Part of a small language model's weights.
Size: 21 layers, 2 heads of 32, MLP 256 tanh GELU, vocabulary 1588, 1.17M parameters.
Training: a variant of Muon for these matrices, 102M tokens, 6563 steps.
Each number is 500 + 25 x the weight over its row's rms, rounded and kept within 0 to 999. Layers, rows and columns count from 0. Numbers have three digits each. The size before them is the row's rms in percent of the matrix's.

# layer 9 MLP up, 256x64, rms 0.267, rows 209-255, columns 0-63
096:501504503476491527500498514544465457482503470506553541524448493544456475480464478509494462556524501462498487465503487486495533494502495487509499498539485503519512491513533543516490500490539482
100:472560543500511471484511513520501501532465509500440498502476497537527546536484482493473513503467506495493465533472490515485539481542479513480518524485507492480456505509519508440482494518480506
106:488516450498503483500513542511544502524484504530472491504457553521493526456513526497497547541506475500471519509513473519471530483500530520442486476484491474526476503495464500501456488475514523
103:529511499474496549494475516497518435518479477531535518469512492531491506518512503538511499521507469536477497453478469501498467499499521493446502529497496524545514552485500528470521463484484480
090:493490477483558501509567505527513523449500548498493506488479498463478466519519502454469452496478512478540504531472515501536497495482509533492524469509500531486521497461478515489463486506488511
094:463500522547490480487470506533492513512519457495471511547466506531491512527498494498472483590484476488503465517539506477510514518536504492490436470466485519508510517506515479514507502492487491
097:481520462478493504502502466525510530454501487521537521492531516484489451455510513483501477477508498572522484470549481477496521514495511491515518441483505505498494487538532487501534494449504515
101:525468534505533509517492480503515528503444545510482518488528458535523494510533484514507489457441525512481537492507485512524482511490490539498525514478468517524502490518500490459480499443455487
084:498514517496491495517483508511514501515545513510530506464480553508512513559481514512506485518462514505497506500524489516497502404493452486485503481522479491508422502492499505467530518512500481
096:483487529492522539527502534539521510529515483517479529523522461521454470430518509476487467521481493515479510473517501495457497503509495510504508457467476512475496495505480541468525496499483558
127:501524513487485472491495522479553492484469518478503486534466474518518478501499474495475484536522559494514489471512509478471475535562487521496498504454506464493468525473516553491521489541523486
098:484488487505487523567484502536498504491490547524460505473535474496473467454473547512451470539521502492515527507480504461496502495526509502551530499489493503467500491516499516482537494490525461
100:518538499501514476498527505499525515534475507470495485420481500518483444510479528502474484513526482497548495503498536533522508482509463520485510499464533531479492513454521534500495513491448520
097:516498503477501494512494443468454518549487520516483526521494490505536499506502496543464482479523489494479512500534511462538543531492499495486505484509525490559482472455494529442488509514499463
091:466478480508508439546523465551479556499473489482517544502510486545475496531499461531508494517499501493486482460481499525493517492487497479495471477480503504483480527490518499545478523505519550
106:496541464528491473521529494548485496502474464521532521500466538483477487521486519505505456514491467484507470505489491491559487518547450498452453503476534513487498490511478492522503523520493528
100:542494493510511493474536481493447528465437505542552513480476508551498493527477498515486543454521496503510511491487482543500510510518472494476494503501451510511519497529490513516510492495450481
104:458504491509524533527530503520551499489497506470470486505502478485549486497502477492461466475491491513499523529584511460487509468509541500479513491490511517468466481483525522473464526511518523
103:529509481528499481472529516530490565495498542452493516541505462497467520517519540542528478490506499481497492511532493454469530512512524473454528506468474482490483466507504492482489481473525493
093:508471484516478487502474507522467539471488477507549481507455502523499533561525517477521474548505486474502513518517472556510506510545485510526480498527508488491509499480473452441498503488508493
100:482510507497526534460522507523510512519522501500524528542477446463492485518510530469473468498515515454435524491523476516463501494512502490497486486484491517535502492460516508530555483522517456
101:488501524511493522530491515471465477507449453521517519485521462485511498510500482495497497530456521542520524505522492458474507492465495552479520517551490514491469488505516513548512533455459504
103:515519494550525524510448509505509515501459495505516420498468468495513478488520509503501478513527495508521469497521508490482509518535470508496483531491544504498556508425512501522473479480500498
107:517538500472477506484442497521515486430497543511500494487501459513505537528487510474492496473496516529499496466513481479471465538527535517450523559485522521498482520475502496535513489488508504
101:492468501530518501464475524496462530505455515475510545477509464525511547523444504528524484495499490476499517502469517474514464513489520475499522538478474493518539528493518479501486511551468463
084:502475532467473449513576510497512523509530518507480526521483500503520506503464546514489424523511476525462492505490516468500473504495490483497527494517537512457503486493479463505481514493500533
095:502499524506557472505483486487500485535509525476507506539516519527494493538503517478486491488537424498486486466512508486479506527484505514485503527511502545490502453506480554514436471487523469
101:493507465577505473483506488518452490505479541518517470534507447512511487535518513523484486503503484494524457487511490503477503477512507517536556491494539480485485514456485507500514446484502524
111:555516493480501472467450468513522487504485503481535506505457532512499494490477524505523519483496494484458497471511501499504466544533551523480482527522564518520519465462524484502500499522468511
102:537493507495475500525509502516439504485474505453517478493500459505496490541482489517484541506518546494466462500545538530475521540512525475485466523527489495460535476528484522495468505486486481
100:493443496537499486562502471504515489462435492522535500504478477483512466499537477486518459513507498499498522521493503505509520519525480521503566493503524522504452520499500483499536480462518481
098:518516509524504482514466480502469479517507529511512509503490538510440493516454506476463545519482501485530531508497485505485449562516532506461494491441495524504477478488516515502478531528467521
101:511507497497488504528470488502498505503523531456488480494512522510485497438510492478483451517542484490516582495519475468526448508512504515499498556558504498474492496483515513485480478505475526
093:457509502477496521475543480517513475534477483518507497506472470536532497525449449516503461490535517501508452519536477551501505499522455499497499509529501471498506514483487526453501514539475496
101:542473442536503459515510488458506476473442494497516492477479503460492519515490565512498497477514519563479502479514505503477510499532518489518524523500493512514507484500479513464551515494523520
100:536495480546500510531506454430529504486471511506485509485518530515525495526489483538466493530509527484513467493495531518526461522532505537493495482521474480498483511532454471513478493491470455
101:528498502487540506484499495502509476514496461522505522539472489508527529500523504559516509507542536513500501501516488418490523509504453489532472470521461492477472469449502510461501506508490479
115:487543447542482506488495483501528493499478490472493514478513505485494485472492509535501518512502502533526511536484494497490507462507535560534529453475486440512463470468484528526514495514479540
113:534484518492471466479502562561466503486467526533487522491458499529535519473472510480464501497488501511478479510526460481539535462522531500524488509485532505505500516495493524481525459483491510
092:458566484540493475549561533498510512509481527496487481489503469490450517490519518500508498520488495510509483531489501489506473472486505518503501504501502528468550455465483535461469521483494473
100:503508542463529468525500513493537507583504539508456515527491487524487529519491487511515544530478467533467537511520488508476493492486503497466483508473478494468491490489486452527476483500474485
103:500510530526523506515493504466530524489513550471554475510541510487481465475468481488508500509500484490501519535499524532477493495494498495473493516549480553517485486493498462460469462468449532
108:509496517462508492526464497541517482476497526459483483497507472553513517488519489485488513521529528524522557535493513533476492526508466507489530477521501491454464469510467546504447485480512489
115:522494516479496546520453461520513493523484527508494479461521483516489496476487464525470475507510514480518523496501525500511443496470529555552506496486484483477530466490527525517556520497466495
097:497513546481522529470511495506511459476532503532506463531506489482492502456450539479522482513504532470466516494491514452457466540549520481511518497496478492509476548480492523502486531485488501
083:444468514470534494529521513509492484500476528478534489517507486535456476483478490507518480490480456473492512516447502502566525538518516479488529471548500495494473504476489530539505526499503515
105:522484525497542518483489491561526471528528522553469508507481493501474462510531527499467489555501458515497529475493496500510468520498498475469499537466531516487470489463505509495470495505453510